Each number is 50 + 10 x the weight over its row's rms, rounded and kept within 0 to 99. Layers, rows and columns count from 0. The size before them is the row's rms in percent of the matrix's.

# layer 8 MLP down (transposed), 512x192, rms 0.101, rows 507-511, columns 0-63
104:48 51 44 60 38 39 48 48 66 65 41 46 40 35 38 39 46 40 74 30 43 48 45 37 30 57 33 51 59 59 50 28 66 48 63 46 44 58 46 41 51 43 48 30 39 53 49 50 54 53 54 41 45 34 59 43 55 54 50 61 67 36 30 48
091:46 70 52 45 51 33 65 52 43 48 53 51 52 54 57 65 60 61 42 63 53 54 59 52 53 39 62 57 32 61 39 45 37 31 44 65 62 44 41 50 42 56 53 51 56 34 51 46 50 49 59 49 51 43 46 51 32 43 40 45 54 38 37 53
098:57 35 45 43 32 59 56 49 57 60 56 55 59 59 32 46 47 56 71 47 51 57 54 47 53 52 60 37 49 59 49 45 46 47 52 39 54 55 42 66 45 39 45 63 32 55 55 61 68 40 43 42 59 59 55 36 57 59 50 55 24 45 62 53
095:62 55 51 53 59 50 67 42 44 52 54 46 44 65 45 66 40 59 50 58 52 46 46 32 51 51 37 62 52 64 36 46 45 43 53 59 39 59 60 53 55 60 45 15 56 51 57 65 42 56 44 46 45 58 44 54 53 52 63 63 42 48 51 58
096:48 33 40 50 50 40 57 52 74 52 48 49 44 38 50 48 21 52 68 50 48 57 49 54 42 60 49 62 46 56 66 68 43 59 34 46 51 42 31 44 49 52 49 49 39 40 42 45 53 39 52 48 46 55 49 49 41 61 59 61 47 61 56 34
# layer 8 MLP gate, 512x192, rms 0.104, rows 508-511, columns 0-63
092:54 31 55 48 42 71 32 37 64 42 44 54 45 47 45 51 40 52 60 54 43 35 36 43 45 43 37 54 66 49 66 50 56 58 59 39 54 59 48 55 61 66 45 47 58 54 33 35 56 49 60 48 35 65 55 63 42 57 66 58 53 53 56 44
102:43 54 62 37 63 45 73 49 53 51 47 51 43 62 67 60 50 59 63 40 34 61 49 36 51 42 54 46 40 70 48 52 33 57 59 46 35 49 36 59 42 38 53 42 56 57 60 56 49 60 59 55 34 63 63 52 54 56 55 49 43 49 52 60
094:43 47 57 41 54 60 55 49 57 48 70 41 47 51 53 52 53 64 55 52 75 55 56 35 58 53 41 45 51 58 54 48 45 48 48 44 64 51 56 48 52 50 48 37 40 28 53 47 49 42 42 36 42 61 71 58 57 55 71 59 48 45 43 55
090:58 63 59 57 61 75 43 47 30 40 41 43 52 51 63 48 61 62 42 59 45 50 40 51 40 46 52 38 52 55 33 55 55 45 62 45 57 59 55 52 75 40 59 52 76 53 50 46 50 60 55 38 54 54 57 56 57 47 49 61 59 49 45 66
# layer 8 MLP up, 512x192, rms 0.108, rows 508-511, columns 0-63
091:38 47 54 61 54 51 43 54 51 59 47 74 50 43 58 48 54 56 56 51 56 27 52 52 40 46 57 54 67 50 43 37 55 51 56 55 60 44 51 52 52 60 61 62 32 49 39 46 42 50 46 50 46 58 38 59 55 36 56 41 37 55 49 55
096:51 40 45 64 39 44 42 49 52 56 65 51 55 49 50 55 43 37 52 29 58 71 40 52 40 63 48 61 62 38 46 48 59 54 37 50 52 43 51 58 48 53 52 42 43 47 43 47 66 34 55 39 58 49 36 48 50 33 41 49 44 54 41 57
103:55 48 54 57 31 45 48 47 40 40 33 46 44 45 39 58 34 44 52 44 56 61 32 63 45 61 55 60 37 54 35 55 66 54 60 65 41 54 34 58 41 56 43 48 64 78 64 54 53 58 37 48 66 48 55 43 61 43 33 64 46 49 43 41
091:50 64 46 46 37 47 49 45 36 50 53 45 38 56 81 53 63 46 45 50 43 45 53 52 41 44 51 54 61 45 53 48 65 51 53 54 33 51 62 49 47 45 54 79 59 55 40 58 41 55 40 41 51 38 47 52 52 54 54 63 53 37 56 65